config.yaml
n_layer: 8
d_model: 448
n_head: 7
n_kv_head: 7
head_dim: 64
d_mlp: 1216
vocab_size: 32768
activation: "geglu"
norm: "rmsnorm"
norm_place: "pre"
norm_eps: 1e-05
positions: "rope"
rope_base: 10000.0
rope_fraction: 1.0
qk_norm: false
attn_scale: 0.125
bias: "none"
tie_embeddings: false
parallel_block: false
init: "orth"
init_std_qkv: 0.0154
init_std_o: 0.0154
init_std_up: 0.0154
init_std_down: 0.0
optimizer: "muon_variant"
lr: 0.0106
lr_mult_o: 2.0
lr_head: 0.00703
grad_clip: 2.0
warmup_steps: 200
schedule: "wsd"
decay_fraction: 0.827
decay_shape: "pow"
final_lr_fraction: 0.0
batch_tokens: 65536
seq_len: 512
doc_mask: true
train_tokens: 585300000
steps: 8931
dataset: "wikipedia_en"
Each number is 128 + 24 x the weight over the matrix's rms, rounded and kept within 0 to 255. Layers, rows and columns count from 0. Numbers have three digits each.

# up: layer 4 MLP up, 1216x448, rms 0.0995, rows 203-269, columns 384-447
# down: layer 4 MLP down (transposed), 1216x448, rms 0.0567, rows 203-269, columns 384-447
# gate: layer 4 MLP gate, 1216x448, rms 0.0923, rows 204-269, columns 384-447
up203:122132134101131157155110134107155156125144111166177171135113112097108107134138091109125135143150133148083114148130100114132109104110116094153066128114132135152138119132090112084146104138144127
down203:114166153146107173146125118112142116096139156151094108150121137098109130128171134118182079128157095125151129109145071097137142159116108134160101174125129155113116116139110140152173148122072153
gate204:128145116087093147115157108129128141081144132142150106122099121130168113092148135130123156126099101132083152120132109097147150136154099147142134120152149182153120150136124113152125113167130117
up204:119102140096128150143132086101063092130107122121138149127150120126153169108102128133117149082110148101124129147112112119140137089146074072149140142097139116160104169092164130153148129139097151
down204:175156087099128159155112104129136139099164122105146132116135114147143130130139094124118102106146095130142121093064147140158130132105155108084151131089124116104149128124133116090132104148093102
gate205:090148172120156087138115152143127160127169162125109134142126148099123170116088149146135090173158136110130135112123128126122125087120116156176149117118144102124131119155146119129127140121147156
up205:139136121138135122125129109081137093127124165104126146155144105146096143090130126165142134126099116107116111107106139120162119139159138085140127100109154161099155126085141180158173105134137104
down205:129151138126117156120089099100148128158180103118103117087155151143161106171093105195180114106175102117094135122120157157099131139107156061126148149097137137104138131141159101117127151133112090
gate206:160111107150096154166108097123135113135130124159161100136109140096118134103076122140140099095153126127152091120144118096098127140158093117145102121068133096139113093105152103145111155130110088
up206:143093107090099147108140134155103143174132137148141100145181131124181146111090125120150119139141177135162096110143127153095090152160127115151121154192133133187075135137074125092145120154131090
down206:144112124122109125170124140150123191150120117184149091122097118148137122112152139164135144139106098142133136161146124138119151149163152099121081125147136148121138134101138122146164118117130112
gate207:130136156147101155178173125134130144117154073120148115113186106085097147102158146130124141089159115138107140107101131064102142105140146134123134135114129147153136106125170116061157106128141109
up207:109157137115079105147179137134137171142114150126108154154158101108115134131104123161122125098082151138126169123083153091125150172150156157150149142166123119120100101089160178118156116082143095
down207:140179127115120082135148059141139109153142144111096149096141117108132126135138149131173090141127122139141114112125116092118099111104167141148132197085172124128108120099134121149140111109145168
gate208:110116153109119090109084088119096130130117106136171111151128150094167160118126142115114102134123139169096101135149136115167131139117157114142088135087144122120087105112129101124134112143119160
up208:092134127138090093133131117149116122140096130100105119065123122142123125125108123152096172143116094133147122129111180172116146128134119124102160145121091153182152131136155106098149123111115082
down208:117143092090099098175096116114173165107096131116106164126144161142118142108134140105126152116143109146115153123122123095136128120126149133145143112124071148095129129134119117112157168124151130
gate209:137136130117095150134102124128154141147112108101117129096092121112124155161104119105139121118119131116146105132151134125087136111106145126130135161070143101118142147115131125119109122075187101
up209:116141146104111092137134118160102146158164150149081162090159121113145091097134106109170136156142134154130116156137132139108091149137112144125128168099124124127133130101153159107183141105149137
down209:109178106137135096136150121122098134153173136065140155150112177138102167122170100173093113116168097111126149111170138095121174091131137131094141162127131155126124123137116109140111135107125104
gate210:152158093136114116144097101147125114086113131117131161126123133128127136125075154109123101157141133127118116161134135111108137117129127152100111112177140168117143134117146144164131098135096122
up210:131140128126095109124131119127134115140091135155131120115107105156137107152125107081153132074129088084113144111149127162130133150099164105143089134125138087114158127099110101170118112129166148
down210:141128165115143121144172157089208135138118143108136174168104138153124110137111132071128124144125166138118154129088106137087155070111102182147121173129101124100144103156105085112132075123183153
gate211:131144142139089149122114119133121119161097093153112107112119099097142132129125164121175137110123158109179154120149205104116139099095119132090120136138141131155130119089142126142098124165142161
up211:101104130132117132116122166126151138147115131159097115093147132130108101135144130140111105144115143118167129111128120162093112125151129129202105101127109107141130149133103130149114178081117145
down211:089137134081158099154121165116134112122151170167136136120117103139112147151129147109142137121141092123141153153109188131108115117087113120135124138118161069102130145124113079154148129173138091
gate212:127122101097106146133105108059114120118142163141135096128127108140137163118076133087105102141167152138140161149150128114149128107105152115161182132162112109167158161130095181142145113119095142
up212:139145138109169164168149144099102119123117129133114132144148103095102111099091168161160158101141069133145119116132118114117127123075151151144126098128088155098144151180062081150098145110117130
down212:080115163172119108130120129180122151167140119128108101164087112136125111145089146107150135113185094141135118091151177121164125156155123123123106140133166170135088161132072143137140149103142140
gate213:146096141106136110128150136135103082105132158159079135123158101116123153108115155145135118121114128108099159122126163095083145072139136096101152121099087123106151147114094099125139115132145146
up213:150093098164156154158157120133167126126137098094201099137114162126178165158148111135131137127099104126126087165123110117126102119133182130123128112146130114152159152124156177113106114123133123
down213:139059102127170143116155123133144095100138160110139095117065149112132159103095098141125152129161099105133124131142155126100096121146109089142167141148167124145127118114144088106131114117108178
gate214:126143103146145124141118167105161093132141152162132144160096158097076163101108123156112062126166114110137179124097140130141182111121155114144109148108156130114140110110159138141149092125101149
up214:157137153134150127106139162105137112116129179152112215150121148103097134113123086165088126091112168132151134125124159131091143146112087118158122120090153073127114160120187087118142118155121124
down214:156117132106106158113154123130131116140117119147124127133081171127085156121147112127138142159161110144095090145144166146133122108064145102158172110097132138117104114138130116085161091110118120
gate215:148124136140134114105108091127117114178158156139107119122140121140118174154140116113081098145166064151135160134126152144118170135128157137152141113118129128145064094121139157133172164137142106
up215:138082102146089143133123086127171137131161110106100169137128133131116138140104142132101100122129144142139086139142139149114109101157133112108150142135121122167122085136178140108123111100145094
down215:140128106105144091129136161137123148097107137152129111130144142133141177191127131133114142093139130135167142106110105092123120145106154144098118147132121114166155126106125104121114151122112106
gate216:119107163129163118116083092094147113118115134162134110147131138152122160113177117128162117120106102107163128125149158126131086103132120124120125122103141135125135106100118104150119124109107157
up216:119094172125083125118128154153131127143155076127139154125128124097126105138124125116130101128131077136108099113101124133110127142139140124155112146076140136128091122150127157123110158144138086
down216:139161107152114142123132122125161121141125130139156109164112143101108079149122115099117147114142124157105081125135124142138071126114131163109132087117104120113098107133162165082130151097137128
gate217:134132091120162111138113152129105149053128101116153156146129146094126129112149116090136119113138144112123117128104114159094169150098140112167126194133142115086101092143103129151108115110113120
up217:112143102134109091134100125123128106121100146078131151130131130102124148130130116167128079153140093090121140175110092147150098116114118118119132125127144109148117092153085136126127135138130135
down217:147143142139105102150118109147111110177107169099110116111127125155127120107146146127122124132119125123148102108091119120127140151142125145133071165097098125114124146115101145136118102143138134
gate218:152112140152151147110049083140133147156131114136149115083134147122115127125124124146130115146107136121104122187121174151101141103160131160097100105106157166113128161195160140122134110112128129
up218:119124120119163107163111209090059113142064120139149135123144155141150051136111163109117113106086155103091145108138106106119118123120146125129157129117091100151135114144167116121082112095098102
down218:142121142108083136140137090144056186075080109070104146107110101080148096124159126117133136136122122128117140152103124111118113105133125165134130110153162062131135105125147105113128140161153107
gate219:150114106113086126095100143134150097200100174131161113154123140128113159119077121161123118137075125146169147121135123117136104163112163150093113140117138138119144095173089129128095152132157137
up219:119142092119073136170156128130089157158133131112142137167120161112124128106128117147153141154091137126155120132117141162131194133113130122122124195116082179124111129134129130133121157118111120
down219:125094161115098143135179139173092114091156111145139160139139078082115134127125129138159120071124121097120137115108131184147161146140109120134139192133127123132128110139167123138145125163096129
gate220:121118176119131133124134154113136159094147175132144124141141127144131092107132127126130143135085093143112145125161137141141150105145152134111127102116128135133139114121121108109176145147115111
up220:125122174108165162109181100058083108137157137148126134159122115172142082083110119148164123157093103114111150103123119170133152101132125148138108166177120134126117119161075159100166139087152153
down220:148125163123165117091116096159084115122128103152079094134167129083126167108111148164135111090106108111135106167140148128201091145109125126124172116068124081102092064077181165127093146163134105
gate221:148170144149128153125142160150115146116131148075095149133110142131130140115107126116122119113134134088146165134115104106138111145146135071105095154126145089136103109160136135135119118109102125
up221:097152129138168098131132129126151156128141097150124107107136137144147152154139189100122137111125135116132129137107120126134165115119189123165122163138103129137125145112119132136115160124149159
down221:158097085124100166139113126117091118121149127154152134179124106113147124092099113125140134156097121126109102151106118108124118112131142134110129111174148158112124116133112160123141180152101101
gate222:109112123120172115119125117170115167109128100117138128145157110087107073120112152127092149125118129158134143135108112097079109140128184127134127151100117080119161152085127106126123116148143143
up222:117126140175140138129132101123159158112128155132138100092103105115133150116107073133103134109119112140110128088101144089093111134158137165095148213127174099109102118125154147116158144156107128
down222:122148117184145098180135127089073104150145117132103118118158176102106130103130112145091102126144097104107089142100146140123184128146150135143160139117154139082133147177127153142168151124153126
gate223:116123100157084087087112127122096077135120130058119106155124128125140105140127170089119151121140104135133150156082144104135130120119098124145091130113137102133116113141190143072142167129152082
up223:111130132146149109121115114131130149126135137134119119103122097124128114111127160130170171159081115141120088166169129106167105106067148068147146108117116149116133136128109097142142117127135137
down223:135143111100117138151146146118134098117161135075089129103134126132135134144144128115147159122110145103119102142125100187139133154106147119138140122127122151096164108100135086142157126094107109
gate224:098070122113154115103094141142134108155101132110106142124134116129150145144141134114160136103099129108129139117131115140128138089129103130121116103140124134128142123087146109121094108139128160
up224:116122106188109100133130110149093151129157117081144092116102089108133129122155143115116119127120123132152139184147149173158123144095116182124141107103101130151117113170153149103190124129173104
down224:140115137150150102076098156096106108135127106131146115151149117149147102137094146130108135104124162111120138157094122147133122135097153132121118124097094136163134104151078148099149139074169157
gate225:093151182070140110094098171115145132126139176112106125134113153186122106169153159144107131113136122094132147109139210139103144121129169145150149096098101073154171148107155138099143155073103113
up225:087179169097121114110086157095116143130144145156114149122143120111102136133128141142091080107134119111146111108127186137122123132165113156157148099099154102133146131147142139150141218107087048
down225:144115102155131099116171137149090170151061119087146139168171161149130110171084111093127162106106087126104132143148146126097078109135133124153127128131134153139152157106153124151087105078133125
gate226:122136151113061114134148109143160125127117120163136181120161146102152116136129124194120107145171129107127107149171160127132113073100157111115176143145154138188163082117108163135135134126152097
up226:097098117105101156124150148169102148123114162145127150144069108126166104130113143136154074149129127175178084102136131142127168122115145189090129170149153130097101114129107122161120149181115097
down226:143153096131134086097151124182124142128153101139133167129096098141157126117155132098125084117112150153122116094115131120129168107125079154126128096146137108156122134122068092121120110124124134
gate227:136151130101128101135085128164115126141114136172104125128124102118100152175131110170123132104130124106121135128174122122160141116165114182115120132144110152134089120158149147140118145144136158
up227:106124100117152132112128129128157096142130094108126122078164152131114143109128121146126123147097137164130130179130111138119133131123121142127124128151138133087116151170126153100147140122120163
down227:094150158146115058097134143150152138141113127114098128112120107108103147134150101128133156131111096153141127086190139117111125137163084157126103106167080164114095134154139106105136145132142138
gate228:155112135175118128116066104130124179139094113079145102166176086092121142185118113068223144129124122128126119093106150146086119169124145097101104117118111169122085140099128120129166137128077094
up228:177132114131140138118139139161135092160117106111110133123124105146122124098145146116167128165170154110109137140100158093133134120135158097135140125137107132143128145136147111114129133087136102
down228:144136115141141101123104133118079135158105137126119090139131166144156133113083147146102134137154108141125114170126117111129105153126090128122105114143087154139132130087140111111130132126132116
gate229:137173106139157092087141126118135134138103138121154128170134135158124128106119148128144135092133132116107115092139101102161111133151115148058151102171094130147113119125103126156150154169070166
up229:107136100139158101149141130094133166097121165156130156162139118139133140108149083171115114090106118126124130104112132093097116151135131141121142086101109117098148115132086104133148184131127126
down229:121178145133128128140114095086114155191119139130119122170074149161133134126120108197118161155129134139136131177136106135153082162072129150110111119115088151132128118120110116103145147135121139
gate230:128120167105152166160139144137114147129102131139123158135098099126135118143109111141124152121103118083099150155118172104141125138103130174138127139103141152150051151103134141143089068144119130
up230:120146154111094074134136124095140108157101128166156138104110091129133107176135154091105141135143083087146120177102138145173160165091151167120096106099172117136121085129109152138127089100198098
down230:156125135130147137110113153104157127093149099132110122101110150132129183156105126119169135151094126073114109149154141133133155116132174104168157134133137121089163113132160150094131125148127144
gate231:168157131113098148151079100118131114088123176113143129137125160129136127101127136122176120169115136175075155166094165139151129121096140123139118136176142150102124124169143112092162128163153141
up231:128123119147102114158106150138128122127119116124156136099136153143117118106129109105147108197085083118124135101156121123130166148143107175111140117119124122141154106172138096151111108137135125
down231:132102104166099133143135111169164102106162109112136139126147173194107115156137119108118112126127099129107131094105135141166169100147102171144112135157099131117132088089106132083156114139112096
gate232:125121128144144134150126106130173142186100140164117115122110138114182136099122126121149173161103163139172101132160143156148153112121167119198107116104155147141122124146081164115157148173133115
up232:092147141130158104150135148123137123109136115153148088133097132117154129130108175149098125162106130136191079075126119143141131162142133116151133132157102110080144117143120141139083130154153100
down232:140129148099113132111117121163076126155123135132152082112141153115159151137125158128164160121151137085098135126072138146130123152110146155121165130153145145124157137103143195095138137172089124
gate233:120141150135174100120111121089142136146148121119120124125172168173129120100122114103157106133146135132161157145113133140148162152132108148146116100099118061123135135107110084124153111142171123
up233:081127144122126125092145097114127119147087143109115087150091120096187122123141133139094092182126144073151139142123125100120091141127127145124144141147140094104149095126105124100136123174134158
down233:174154159122184132136142086170118131104170126104097135141144115146189138091130116129061121140120088132127131122086105116158112123093131130130155133114096130109159136098117148138143113118144107
gate234:128141171121124192159116161117121141130147171129110143095103131188105124140117128139101114174085156092110142115137170163092174159102128139132146099142123095116124131121120161113143119135141119
up234:144072121149118135094115158108164139099158112125144143151140082149155155132145127112138169119170128142131132130155131121158098101153101108116125130099144063153132144155167153137108112128172106
down234:097136128118084108140126109173102119117145108140148139099115130119136116130144110092120152125119134138128140090127100124150149131120154145098141163149118158162165135156102163111193148087153121
gate235:079097134114123146166105132125132126120115145149141126147101149097077101101139113155120142113122147138109198129119144173162184107133114116169153131171131133165102110140085118151107133102123173
up235:125198080104112135165157090134169108118163133099143136144138113106133132157110125158130076168147136108098131130101145140157121137131113153156113161104156113116052131207125125153107100147155121
down235:139094138132094129106151151144154136069105150130111149116125141118121154165108101120167161121116128123130165150136128110135089105132180097126104127132121147163124150119109123147205164115125080
gate236:161090179121109111144181131143071096098082109110089125174075146101120104109109146115112081133119132123137141166100127102146104116164099099109136130137116107159094169130126130125114117083077124
up236:160101132136123133128131148139154150114144127155058156154108162091091091082131147131102098130135128109157166142106141125138122103160154134130121077127126128117090135113143113123142104105115135
down236:121136119133131135125126126120145154118124165116155117172116116145173086167122130150095118124124155104155151126152136134153134077111113121121116168127111115132118098102125121118156105135139158
gate237:147119110149067139098138125153175124146135151175114109115093124093187096150136125156124080164132096119139108102103106085155104151134111107121098190143111109113139115076138140123165142135100135
up237:124148106129141066124133175103099133102126151132144122129156133136163140136128124139111134144115101156172106157106138142083142134127128144128157139135125186120102171128122132133164136116152104
down237:105131122160108147153110129142072159137132142152144105102134104129185124127140131101068126101119116113132133106133089128119117145103151148120135117156113112150064148158143136129151135102124140
gate238:147119135168138167127131083121120104126110174110087121105101110131126114184150134138101081114144107137117159117132118102119109104113114070104107130112122119149161121100120133170134129167078139
up238:145151139136150114093094137146144142120093144125138142131099117095129122133101176165146124145138133050099116115093131100079078143095112115114070165164132134101137113163128103139128143115083147
down238:104112094146107145124181169159131143094173124127128145129115142134157101166151096112125137127156110132101150119127094148134142133165127119102124100129133121137134151123144115137141126110146123
gate239:101119153147097160110115102137138133120101149160103114139130091140119124104128114158151114124117150158122096112147122147136112113125122132115123125105149143140125115091108124107164124115145144
up239:171127115132128113141081129138130140149089102122166107137145148148131145101132088189099097096150140155143177115119170135145092129126104121125134136130129123121118120121127118153139162120106109
down239:111179132127150132159112113164139117109151158099149089097126164164105137131134146135108143121124141141084108162155126109136103122154146106091144122114139123112116129142173130095103120147111124
gate240:122067100133144166113124136139104137139127117124109084149119135131134117148136090096107180066089146183149132168142133140080113102135112121144131171139116100130083141118116130132128163096111163
up240:121084148144116164114139174074164145134147106150101174091116112130115131146157098119158120133104133079146117146088112144145124126139116119124132119162051141145129155098120106136146123117162196
down240:145109125144134131131158094131144119155131124110139174142140145139120105138079120156118109120127127118106124129083149139119146139131098078138135104175137096077122117109127144133124129121146110
gate241:091163122106123159103109095116153145133159155107118111134121128131155137109108165171129198062110135153137110097119105117140107156164074110100146115078140118112158127120089119166135116145076128
up241:128156130137175135150115131090123121118093116118137101131102177130136137146149148142121146112122143130138145148125092142131130097144126156108119102119154129119115161138093115106122116106120159
down241:118178097138107146118155114157136135144109111147140116146093139154148165113105141157128132131125140165178117129132116103145131161163089146108121132149106129122143141131080124097118156144123192
gate242:163099110127135137140108131158126182095084188122146097166141130109148132166077107151120134169103101121103123179091109104075092133097127118146169122147081174131129108159120108130104088113130143
up242:121144113128121111120132159102141128125133138111123085161114147109130141129155162113127133119125090049117128157130115120149118119109133112108154169149145181172173135098141119132120111108085133
down242:142148130162140108154130120098121152160129090135100172134125127114138130097147128159147129135154138099142125138137132132150127115137117105093138140141121170132135093147118110142110105152159148
gate243:124148143131129106120150120135128107128109128124115122123170112119107101089156151085135118154145142128163157140184156141119116146123100125135114172152050111173142156152147156113150121128185172
up243:100137170109143091115111124169091147116141136155154134105148150142157113104173132126105109153107089111144165135169134125162121152108166093151066122158108146149136162168110096143173153127145145
down243:116147094161152100176109098143157129084142154170153156163068113151175179083137132149161129137091120131102121104093135149113113113116132160132137151160127091129109133154089154160105124119096159
gate244:120107105156144139108093133128128132095078170155103122140052136168133133072125143102147113146153071121118113117126116118072123120124143139095101133152146132131103147121151138138123143137148166
up244:118110136171141147104145106125102141142129130135147142085146131129165137193102138156129153151147120140135162104155140131155084129147123112129148154131112140117132148149085141121107105145128145
down244:124138127090138123156093139160172113162120138149149119173166101131140142119130111101155147110088093132142151132080107164101146097109126104099108180143167093140119119169153134142153161130138095
gate245:131100153120109124154135145112132107128102147117116138111120108122124113134082099170135112148148089157117084127080119111156135130095123108138100112184118131149152153096132118136154132161136172
up245:122161106181146193135132114123092127128150168100120123094147130106175123161137126106154132169089129168088114080154131100151127138161121115108131107104139144174080098109164192111134157170162112
down245:097113095159164093122134103144114128112152132109129116108109097087104109079129109101133122164119140194124124084122132133153116139172126096093152151125152164142104126123181124140109109113090102
gate246:132145119116137094094143145100141104169171085135096128124156119149147100133140169119115106133118172110144165109096115161205111118160127098117137102159174138134113084150120152101055111115087138
up246:091125147170096126143149152115163126194173133127137151127132116101098063135130160102118167160114142148141145089117120174188130138121128100114161126158155139138116101090154150151131079084078163
down246:105139140148123140145072109167112078143109117116106046147147129111110132098132084140126118121139080196104121153124161103079104127164129184108122100154160158164108122124187130123086119159159117
gate247:139086113131159137146112120105145134155109152112134085107108159156095144153135084124076111166130099125124125098149112099110142144101143107122093142151138098098126124183127140106128065095156168
up247:144097117123152123168101119151131173134104098166123117141128072153123136137153138104086154103104182149098149164085157167188128118140125153150103130157131160164086128143131135160125159150160120
down247:110130083138132171138161142128144128131135163137123113121143138171104110132120125150119141124136189098149167108119160129182143121142101127158134144115097117132127120167118127095126167128114128
gate248:119065111104128144161142123154108152103128114144120110160138120157104130143100160112079130124132145121122112084101084164124105173144144151160125114137121152169102130139103118146169126126145143
up248:117112144135119099134112128119098091125118144175126047143131140142089084140119115089120117107100127117140113126144127113124147158136135119138147067148134166121182130138115085127119135161129140
down248:122149089087108169082126145132170156142101113146105125138155179112130138144129108106175118117143155137174177127130166133127127143135084109131116121128088144122128108137096113126102129155115108
gate249:091127159144136133149176133097138124118112121128101120150108086137116149125109111130168152080146137128119113121138076100112122144170124137094162122113142153151098153092163084166079125099121127
up249:103114144122115102156113113146144105166150117142155148097089151143104094119124122099094121122057131154117133110105126137169133120079143127131133119137094091106116072119135130100143130106145125
down249:145152114148080124128129099180142117086137114114112142151131135126139123130138120103122128119205121095119138138158123103144138126141112142107103133117154153120158132131142134149108144146159130
gate250:157136130166151137150077121111098112103121148117117163148116095129126201171161086071088104116127090099164134134137125099144106165146126162153135133090126151106144116122122115138143162143158150
up250:119115134163191146117152177075167127128163127090133137100085126101149138134151130080130148103119124075138122164159126131112130130159133140146131113157085163153167139123145130110146138114115152
down250:118134187125150122116111159181156113116140151114121149130147110123115133131112084129097118135155107111134167136105120102158116142153071132111132119118101136118176146152167100097124113093106120
gate251:156144125134169123146141163135103132129107155109133103134180123127136138135167108128147143100135094110107132168119125126164127108158113096133151120157119119147104119138111166143116120164116111
up251:146128144106112131120132138148158142144133073129087150109105144103100121143098134158112073124121143147142166168104123081130140123093113166100124074121120135125145077144121068090148121080180176
down251:114120103125133118158129090090121151137092184142138133119140122124151082143131158092155110129143138078089159134125134112109152143127111107143102113132146126159097134112080161151108160113099125
gate252:106128138155125137165173121104094137089113147109096166089126127093124110133129146081161102134105141101105129120091130124178138134104160105076148167138157131129153106148106107162122140120117152
up252:143110157121149126124115115125125179145144177117129116096099154083101100125082169139141122125122166107124088098096145098134119111150162131159137146148130143140095098131128129142119190108097140
down252:135168138099105156113119132123107137114128156139145098131164132144162176166095102098133108136137103107083161114111157133091133106116098111133138126102170101139144139130131080099150122136159123
gate253:160128142100116131092129101147147100127070140133151163157165128059153093149115142112130198114101106137107120120116096126143171137121127134103151132097114138129130119126113156078113148128099106
up253:152128070139152132138100136101155150159139105100137097174162090161141130127171122150141144117126052134140144064161123099122141094122117115118077153130104130088096146122109133127108148142138143
down253:174134150116170084177135132113163159052119127157118140085103115166171124160174107117140127127077118154111102093171167145141114157159134116101155107132110081114106104133189119146111126094086169
gate254:129099107097115129147145105103151096077097124164099110166097148117118144129147134122112090126112081080134109131091125087136175093120118114160131090110204140128157111143103104184071123145125082
up254:157142110113139153151139175101090133111114129121106155143132107116125122082136149119147112121186134083109143147074169117089119136131113117101129159124128118093106175128074123159136126128149079
down254:175091117102144127175145163132106156165135123137146147124106116154141138125128124154119095105153116102142098167156143103147145091140145161112116162118141118083109111126135153170115094143147121
gate255:097096099151129123151143074131085121147121187103123110137114145124096183097126139153127089177135153111130159123147109146111106132133181146108121134113151163142136081095150138136133140137116168
up255:142157159156104184126189114150109119168089139113113119134183126158143166155138114107137163163107140135119160135149160145069132131158188152135136113063170176108103086136129142125093125103174113
down255:114139150061098177144152105120113136156104090111122144117101092112097117091137151100113131146138150167148152113161124153123118105113153128119155167150153109133127100101106112141113112128120094
gate256:128082109142149154138083113115107127120136105132151126127108104134134087100073178124103127096141103173166095135096163115136155135154129125161080123159120126136148088142110150158141140085108147
up256:137140124118133114148085111123106179096091155068134130111132135142105120100132130127128117131096126096099093108134096131126126165122129120135087121142132149119076128173121134131170112137108120
down256:085121148131112118141128114130100140147159129138151136106167152147144110168150140139098077135067145129160120121129112110127139132125131157148124054074115072131111131101152125112101148132144174
gate257:102065134123149153128084169118152163119173130100144110111147110112108115139148121118125135137083133131092189152136100146138131123078100074131121129158124131109121118144166140170110154136127125
up257:135128140180114093131144102110092150149139140143112187138101144106117116123132110134134125150106170134174109137167115143141126156116111177146105098146146162134105150166105168145080107134135106
down257:119067161109144153080075123093151143115177100103162084075114141133151129156143123106106131173122161141087132149174124103137091124076091096124135145106135127105124167159110149113123147143150089
gate258:127146145123084142185124119128186078179165119145131076079104116102101114121160146166145116085115161132111142146162172157149171099092149048119194117098118103132137141109092111113114113116126114
up258:106208098151115154130109152103166104153073130108151109153123138151125124122169145131148115098136091118123118101099110113158142134086092168107139155147135155150129147120123083148114120109166127
down258:113161098133110098152167177109164096090101161135107168150113112195174086168111132137140149077099126086139121137165127131169127140107139149105127141180164132128129121134100164151163131152112116
gate259:082135139133130131166132142100123161162135152176123123132105164142107171115161142093173158135139128155137117145102159101103149145167105144158088068099099120172139100143134133134154119097159167
up259:099149090088139178128109131156142130076123121097135157133107116123152116138142109122134114136140186111120102112131134123135120094092137126130145128174136132119136114158143165121157154119166111
down259:137124084137136152165125120162149112138112123084116130103142121085135107121153129121111085116067112104135134140114123174141166148114153117105134112152133107150121167089127131132113097112128151
gate260:103127115140120140092157143190126091148089129122129099078136147114111090112125159139103133113097160148108120099125126117126123136134108125123097120118113142139160170174136161100092127127137127
up260:114121129133114179152147135072100143152119127142164151144136129155127142148124126124165134161157137165119151156134163149137117135119169105149128128094134110136119118140136139175163100095121178
down260:125133130109172133098093162113138167089146143116157129149107172164121119147127104133144090112106142105165134132134120112110135132121159146128119135153153150141094130108114140146100088118139111
gate261:139125129108074124116107135157125111104095103109120155120096131110137096143102110177160144149140114123090117128152140139158112127154103112118121131123173141136083123115127099110134111092107161
up261:143128163112109121168122125158117098132144089155154110120176114122138134096120153140093107121105100141135117115148120120130107120160143143094152136171114125121106117134155124109130121143111146
down261:120153131140167098116140124117102140134144115155133132134145157111129174128110115108093125105126140108148150117095103132114119162088102179093134117081112142137106138153113147089098109143166160
gate262:142150152143155145118132150122154115123136118145133153131097105119160152125164162153078082188130150136104147146117087187125120151100156132104160119164123123106095106100091128100128136186132126
up262:128109111154121112156132141112079121111112126153107112140061118132170138115174160127081103138132098123145095152097122143172129169163148123149127153134098084108110106164078102128122146147147122
down262:137128113123161119158177183118118133111137096127139125102087150162146105150109112124098117168164133112160112120132118120100136112165152167115139153120126084122120151149122099092151094093125114
gate263:105123087166134108147122093137131130121088110146140118099135141132074136155079146136140134143158145083116148121140126112148125130117128144118151191104134115128146095112154148119126116110115141
up263:154156105169135101158103094153145124116119158129089125133186148111130170101141133158122128083178148132157110083119111179151119126099149128108137150087135144120129170143106125114091163180157143
down263:172086086145139155169138156085122171099170152168155153107194144145121165100146125107133136116150183183107135120124135105134115130140142131114137156111078161132141147127106119133134088124130109
gate264:129136101127090133149152106132088120119139112144109114158133118148167108160128137127120093097105106104100131136092169125173115111123107151116090153146078127091126099135183136144155123143122065
up264:164083135113130123119142099124107144136147106131138168137121117124120070108098177149117133130120093128103114120095128116108116119140143094093099127140158105121087148108137105106137148144084122
down264:109137140130137102127068173141131101149151128083122126143123111134115065135108109146146108118186123120164104153117161126137146128126114123119134159074122102139156087140173090162163113116102117
gate265:075137157090142134149143134152136073129151160118103167128131104096159116143114156148203164158110147140124140145170088134181062117097128141113105160114122144157139124094135165162133146167125151
up265:136119119092041146130110099127121119169092103141106092128171125125108155129158112117117106129133120153120133133087137129145133137144142118088123128116122094137166144112148108163116120086172109
down265:133124127187159135155122154139118140112077183153136095107102098141123169160140056122145131133122132164077125166099104089140087090128121160134096102153111147141094081134173162116131154143152151
gate266:110141122138117145118146145096117103134088137129153094130122108080104093154199127105130175073130146137140144153093177132121102145149145127150092168098170082115139108100133153133101092134116137
up266:130160143088102135163131092141104127141086138138163136103120127134114118098144136121155114111100109122143119128103130126111108117141114142140148135143119116139111135156155108129110150125134132
down266:151138132138113148086122135138110148189184081116143107144105174086115128128112110132124136134128144111152111109119115172141089139125102120119127147137080133142154138086113104155084157135125117
gate267:088141123124123144127112177092091114144101118106197162139142158142119107133131117070085070137117112100109139102117129134137160120127125129121124119088124134159147116138100138123169099118119166
up267:160136124184120121146133127109132135109140145173136152107183102115142126118091156155157183145130135155156089125113117093142107141138133133113119129127125088116089155086131132166118128110106103
down267:155138160174097146136086124106133127112121158165145150121130150136091111124113137129150157111085150091145117110105112162159099148122131136115123139113151147106100117090108134136145137105143112
gate268:119099131123132129144132147123124126159158132148115142091124132109178122135127162156114145129108151125082146148139121134159087148110155138131133106147132118115135135108134084107096120145165105
up268:142169098167142111106102164098097105157175116149129121146129160111148088106146127149144148114124145140134128161097114126136153149133156109083140126171154115117146142098095113116133148117141142
down268:149121118157097137137158125119122158174159157133154102106129143107163148106090134106114144124100171106151151135140149144149083129130169132095132103130144136110156150143117151091096138109103155
gate269:133102129132107125147124130119136108110155170135061138063135131131111101161141092126142132095121093158115144143109110144169160177124132152127153150117114122151102115087101140137200101137164122
up269:147139122129108150135101116134124119125127107106170135160107109141127162134126164138178106120141059119118131155143146153116080121152123120112124146148128139149138138108138148199091138112127102
down269:089142112091153180152069090114118148096158150137164161148132157104106140124152125178148118157112145119106126173133139114125155129113105187121137135112122111116100153101147119072111131133140107